Part of a small language model's weights.
Size: 16 layers, vocabulary 1188, 13.2M parameters.
Architecture: RMSNorm before each block, rotary positions, no biases in attention or MLP, tied embeddings.
Training: a variant of Adam for these matrices, 267M tokens, 8136 steps.
Each number is 128 + 24 x the weight over its row's rms, rounded and kept within 0 to 255. Layers, rows and columns count from 0. Numbers have three digits each. The size before them is the row's rms in percent of the matrix's.

# down: layer 12 MLP down (transposed), 704x256, rms 0.0762, rows 582-612, columns 192-255
# gate: layer 12 MLP gate, 704x256, rms 0.0913, rows 583-613, columns 192-255
# up: layer 12 MLP up, 704x256, rms 0.0868, rows 583-613, columns 192-255
down582 103:069121142119047132110182153120089189114119151161124125124140180123121105166138108121149146133140141111145145174129138073114137121115081149142178138077106122129133104153116164147120116129135178
gate583 103:107092158141095150148154090110123144126159123137143111179114146142108113103080109149165133144130130134150126148160145124167104139114096133130106140069164147152145131173101133112118116126119156
up583 103:099134138143169156110187137103127103137111119115131151153076089162157119101134125141091104136155154148108104117164093105152126146107114142104119134113108151088154149186122107112102149147112123
down583 104:125124156159094125125100144094129118083139129087099164164130101096128173109101124124108121141130129124109127122136166122176146115164113127139154114132104133151128155155124124094083123136137114
gate584 102:130140102114124125137099153107151119151104154164120136101151146083166130131120133098110112090112090110092181139140128087107130148135105132180138126131138140095102105143143139146143164131121115
up584 105:118123131137159121156154115153160145139139091151135106133146082170105105181162174126125110173156190095156150115128125123163123143128151131069100117124134100116110131098143151116123131142108162
down584 101:136116185115130108067130121149105143122087142126117153159117126165144144109139123089073152084103094115123105122109102149155106093124106144143085141154148176102117121115104115112129148124129087
gate585 094:121166110153137130091127144185146119108104164145122143089154095126126097104090103181157134108127123143120135173110111130096125135137119134110105116111123109106175122107092158139112113156116119
up585 096:133140135117110128100098139117161157092134117080106112125138098150123148127145164156140118110125140148102078090144121147159122126149158080124120110165122159116148145155088145082113114156141165
down585 097:126123091087126140136151087130110086088115143068137146139098131143113135159139132150134132143151146153104144118162145139129140144110097126125103117085123152147137131112151122148168133144154141
gate586 101:102130167130169107093099136116156094122110119132086132164128124164116110135089124118064125186100114163103088113106123091155095168157133136111132137177111112109146153121123093094136103134112097
up586 103:123125130169111148166146077121122144147135083104115093118114096109126109154183149095144130121134096169099172125156102107162132144122140143127160134125167122135112130127108128118097117135162120
down586 102:123107127133105095095126126136157132152146107152150157129154122092147181082152137148081146169132165119153150123099125135120124122124120129145119181110124136103163134127070125157057161180140149
gate587 099:092139156142149184109126133136093096153108121145106129098143107097108152114129134134167093120136139140082120184128166133148120093151125132170112162133108113134152098132108114133118077148149098
up587 104:137123105149125107148120133111114079124120172131125182155152121109104126133129129142110127140165145125116139161171107095099110103143119128102072131092132142155108128107136105112129112210148105
down587 103:168124139134138124146108160135129105099158150082135151110118144108087143109116124146113108119151103130146131090147124162122173099125093105159092086154104169092131127122155117101124113138108119
gate588 109:142108079173146147163145139144118131131113134133133125133155122129133138151127140122107162181130136123148115185099145111126106100153168155112107136147114170107143069118139129139147121125118127
up588 104:151133128127137112141076117155126094124101126113082144115117139104138069150146150142157119142170174115133126158127107107100161167112129099156148113202155163130132139114079135161166095119134094
down588 108:142120131107135151173136117075116124117151144136122131107113058147133106092144140156115089080157118118126128108129101112149119108125092107138159168124110133124116143112127147110106146128168110
gate589 105:120137120169131137123167122124172138127094127113119112093126120118136144114155148110108139112070142117131151074124132125126084093119109118140115154149086132155139125138111122172099104179102158
up589 108:178153143141099113121149111142139060115176110133132089130143110083116151114119112151121144103102116133127146146127103120126137154132111111146131140123112094134122099178187119123139116094095116
down589 108:092135130084112130114111166123144137110129144128143099135116096140151146125130128167100110143109144139151101152106117138133114062170111137138116134137128104137119158131130143126116153172155125
gate590 098:155136119094140142138119085121090146142071130128123149131135162129153150108107140124132141158115113090112128144120111160118099111133164141144147180136152129066143084112161132150106160132135078
up590 099:138134126093112166153137147092113105146143129127112091083133116107098124120141090068130125104149111099121131143163123144134158141103108128136115145147134116163137136111101136164124164110143127
down590 099:132071148131100134180121184058118122159108121103107083141132130110111117191130082164121141107103134120085126128109101121115123145151100169129103101146084178135101143153112181107118109121125084
gate591 098:145145105155128103188133145161117121167125167139136143127121156105164153098108125133090137136141141157146132122143113140124096118147123174134127155094120116111146121125127101149145146113117134
up591 107:139135183113120134148148132148145132101133087102117167117145107145119126117132106167133127112173149181130123126137120114131129124131115166148110134070079194121138175134140090100118088159090139
down591 107:126144131110130123142146154171137139109172165113109122141140100113171156116135103103148161114142098074144136148125086107141096108127121148155131119107121165155161116143120112143097170108139141
gate592 098:146155117113157160153165134143096132108132110135118137125097161130123132126125113135054144154154110113107120126103134089139125087135150135140173176147130100106123094109121147124133102111157159
up592 098:118096126079120152152123169162115141145116073136112139126148104161115133102157123180098145168109080148119097103106131147152162146125158149105169139170126125095123127110136127153099126121131142
down592 097:132125087151113118150162107106108113142145151128125131086121128079103145138162142129136104115139150123157121132141135154128087091159128147126148141153141158168107153088126160147145111140088143
gate593 107:167134103122172153129106165133149134180102124148104104131109112151131128095132129150139139138081139161074163102133120137104121152153148156152126120142134143091147115129101112143102131104097134
up593 104:121103137139129168126174125119166137124132103162109106073083113113092120158113144122174097085109138091177159117133123149132151115119148134135107140119150079127079163116130125125168117140128127
down593 104:119121174137151121152129103127149177095119126140153134145126115152151109141091121135119121143130153088110133107131155122121137187124164138074105122078153160106142150140139133085082141093123108
gate594 104:153104083146176150107154162104137151105103072117096133133160129135094115163155141152097149122151063160127101161154127140171120146124135137105115149120157118135127135119169091129109133131158109
up594 102:083139120139135148133128127105073145119134143126144093109158164091091129122137087112097108123116057168125158120138110134117118073089103137143103146120131140150162107170137111146129132149111141
down594 105:122103134112101097118118129152092123141140136099122125083112121130091141143112103137158127124153161136161159122086137135108116145121130102137134076127154159118160138174138124094166141163132161
gate595 091:079101178132127136117111105137159095113140197123124137155130118116097112098139151141092164131130134148129076157141121106144137114135144136126120170171117107050106127105150089115124110098168105
up595 100:107134127149101097116116116144119140175083128152158141116102121099134090126144140154121145104160147125131134112094131122165158130107153148125138116130119117130091156119139126137129156090110143
down595 098:146154112095105157170102161128138163131144131124130139100111130148154126111108134135064075110106134140123125105136112119129174156108134145113121134097170138119129136133127125144132125153145137
gate596 106:090126096113116110147117115107128134145128086156126153109178145158160093179133125108109109125143095122125123132133151097121106196099129127099121154163101150088116122125149091108106142113164069
up596 099:118142129111086118153133112059099112093103114108123171093159140102178121149143115146115080122141130102139158146100129107124121142109148096127130134159143128126128145102115075101115130156145090
down596 100:138121088133149124118119119092126136104129138088109108122118176139127123121137110151140118165158124131131162106075123097136143093148134118146125067128128131142140137150139108127111131084091116
gate597 096:117100110139147146160120110143125126115118131129147144171147087134118143105084123135113132089115131099092165130086127144102129101158122168131099141126154150129111114126148086132126150095162092
up597 096:139104118112144157133096063140129133142122166120156146139124115118103152115062121131170115118127108139088117108098132138108126080109126127146128128149146164147124134136148087135140131135099105
down597 093:131113118142123104108094100103096116154145142129109114117131107139147129084091143164181146139136146159126174119116120104125104127134125144133165082139122087158123136063139110114132129124077133
gate598 095:157140175088131124134145159175127159121125163159162135154129085147111116138135083116132102108174126120164108135144138119114101123112116146124131193146108098128108133152105110126147138128144114
up598 095:141140177093132121146152105147113124101131145121130150111143130129137108161142110126116102109183159116130107082143089098085116125090092107124182149179067089151101151107080142128136111155147138
down598 100:130131138090112121169119166082164140125136166078118165149131127108139093167094093140116131118154111097106140104138125086152149146115095090095183135122110154146130123102110130146137083113120115
gate599 103:109126116135125088109171058085177160120165134131130142102117122136126168182107137114129135182154149123158157124136117132145178116129175133115114148081130119121131132092140131166133123112137126
up599 106:141161112126135088108139150083153126123157125135075137112123146104112127139152127203128141136144135097198148121159106094142114197134097116137087109140155155135104117090088079138145118132118118
down599 106:113105154121094086089101143158143103123115106149127160145163114084137149105147134181129118143126152171136084136111152114135135162121131111190105145116139121142153134148139067163131091116104143
gate600 098:121171089145107137129112124108097090117132160121127097126106137114165149183105089159089112142112149119158101112106130105122123127127134167118142147120113124131140083133122163122095128128118133
up600 102:126119131137098150103116122138131140106108098122116139067104117138110132179152152149136168171157121107136152134129105148149131120141097142104141097175123115124156157104162108101106096120116095
down600 102:102158085158139120145157132140113111114115136138140097111102169117165115129148157140127135108116106101097167117136144081130105162127138112116116135122121150082124067131129110140132167162156152
gate601 098:139133166142107141145121136118154138144156128153123143109147153108109128129134128115104165120174127135101101125164172130140135135135176159163137141123136103121140107127171134144090139088153123
up601 100:131108127087157154164168159131128081109100160165121109106132131145158150122067136135122155093068093121136143150150097113131134149151124170142122100122143122137124127102132096090167141130114135
down601 098:080087174148161121104129115111134119148131122144132118154108122139161133140153113160133159124087148123149096160082132122150134144070114102116139085149113131132112132139087130126146122121136065
gate602 094:146117125139149113115170116120149149095104091186161109137176144103146144141171169137148131111148152133155131138138120063133101132138128117114125158151142112123105151130123119140062150093137127
up602 097:143130108127127099117142079128142116140133126175174073185136132137136154130124156166162153139141162138151109105128133091141113151094116128117130131148130139107079146137112136151083097143107137
down602 097:109163158129130138166118124114143102148134106150152117126166164119173142141135148118126143123138118095126092170123144101116124114127096129074124135093121095175111103109125122128107126140157175
gate603 109:139084125150131106081135109112153129125092134139128141156142106145125137119135125140073120119140114143113118147125131124129128126147087162099116217139115128150096131141065121158114107134124116
up603 103:146106130107146110172102109152129104133176079127118116085129109120116170142120147100150163106138120148148167142117153120067117154107147159130157087091080156126133142141151137191146124154116146
down603 103:149113163145157132121117141115129123136088153159140118127137128119147095087148133088111129104126161125169120154161112111094118121140083102134125150150137105127109108120098169098107092112099128
gate604 103:150132108107133175122164141094140155159129119118162111086093132123118108151122125095099108123125140126153130149098099120109157097107101142136146160143130151102109156114135116143167122128116076
up604 104:141134093138131128126120105106115153092118160112113120157129120140139103141112121102106130129144168170119160121116138164096103113169100117126096133101155094120115118109080123103107103120054181
down604 099:138090103078141162127134135088125178144117144143128177101094170148078142183112145096093118151108153156102098141113183151135123107083159165138133139114155135103110110095128184121141125116136123
gate605 104:151133141133157161159151157118141121173098104142118176121111122079111066151125134121140128101170086105103117161120176133096157157115118120135064130147137147116147134098123115153130173071098140
up605 103:148145166134123131110151150140143168103108100149120151130124104121107120145176130149096132156126145134155123112160098116135127113119133139145144136117103159154147123110154108097121120118160129
down605 102:159105125161093115134157151159141113138085105099131154154124149101118168108095129165151138112157198101131137128161116131122109094180129138168158122131096154119135163134171153092146092136096147
gate606 102:089150085134129131179166141162106130158144154159105125147093140126107147104163110144101106167096098127151140113160140137126105114090112119106122115108103103071131121153129123123148147150140157
up606 100:147089101136148140156100131131138130129124126129157110106135128129128135159101160084165120093116128125131173110090157109132139128148097134149125121129146114102112081129144153152108142121099106
down606 100:080116080183135096131093115112108137151135122154127127141103128098072156120108103103134071146142135145120142156166106133156081126156125148107117120162126128122120132130129125140120151129144169
gate607 104:120118144120134121127134139119115154112097104122100099130116108190096108089117119080090114147138102149142140124113155120159169093131158130139148128128107160111142126169168121123125123131142117
up607 100:102099093120098143158131118148128116096172159136127129108092124111139167142152151102152119114146129144093101113126134125163127161120082099141132135110124110139117110143121113166141148157151141
down607 097:089087109122126116166167114155139099066114146078139079108126147156160117130109139115152140124085136139097108113139145196121175122109108122168118120124132128115107128164130109129107139097142124
gate608 103:156161137123142145170139127092123183142146121164167140126144149096098131133141134150111078105115115115155129135132108140157125140107141103142124157114165124155163081137102103139107175113152091
up608 104:196166108123125119140096064129142132112133140152153143129162143093103132123118154128164148115116146153112117135105124137129134125096076105127144132122144141089119078080139150160101116118146101
down608 104:100119157141133152192173156155134163097148127130145137114133163088122084120079121143113109105099092097121136134143164145105131115119140146151105139126131124112129105124123142156119151138131139
gate609 096:068050124143126143140147166113123127137112159147107151159138129147123164137118118134094158139106106139126098165122126119123143103134136154094133149075082091113128150166095170120115132114152134
up609 094:174171113118134135128110092130132123115130086146115100108109092125088102142167133122151101159147114118131156108142118137148146178122086108132114128132132137122160126134195086184152135106085100
down609 094:136091081138086139159132111108119130151156111187125161121150141152146136141103114096109175110114121114122120126119171117133135100127151160124100218111129111109158114107149151126092109112186122
gate610 103:107118121099165150124128139141163167098094151179149140161105151164133127086128118116059101120128129112096158141142118100155096163146132120095103130140107147138145134157091088117114126127134121
up610 099:137132108113130132130129100115087090141141170093103113157115083123157097135125142137173173148123145111144124149145156171135148122119110156127117157150106151110112106128126176098132093144135122
down610 099:112132114144122162108109145186134158149102129154092077150153186172114101116135136139141130133123130140143133165131159136146131124102182138114116094134098127154128149124100167094148154148128192
gate611 092:137132093081163166113139117123141167117165089128114101135136112134156097133110117134073148112130140112156158089135136131126064115112140128111123130082165115135121133134161094129134146130148139
up611 100:126103148120145107078118133104139132103118147139124138114101158123123144109134162123104154113103152153154183162171170120137170069146145165138076103106137181135158147148130162131111160132146107
down611 097:122143088167124130110118133102118133118118179165112124132116138136122126160136108123141098132113079114143120127128124108077094138153133127179130137149129146135114160147117101140138123094128155
gate612 092:157163099132132115124120119151163126144147151115129126143124117156110154124209158142094130097165122164126103147115101124093112118139133119104135103136114088125127106112146134180151117135128085
up612 099:157139138085095126116148206144089121114183132128135139104159130127123127125078125134107137119115159166120090181099159118111136147117119114130104154124130115118164139178101116093113153129108155
down612 096:116086101147162112181165156120107149165166142139117102158180148138111130165113135104159099129152152116101179127122147137129199126135120137155140118112099127091110091138128122117117101125120113
gate613 101:190138135106135094154160154115139193149116125120109145114145113107098157092166122144133137124154138112107127130132064133107147155088074094129121179147113138121106153099117098169135127169098133
up613 106:123125142145138159116131127119160129137167126129129149096094118161145108124133089134092129119151139115097103112137148117166122126122143171080141108160098131111082113120139103139102086168114104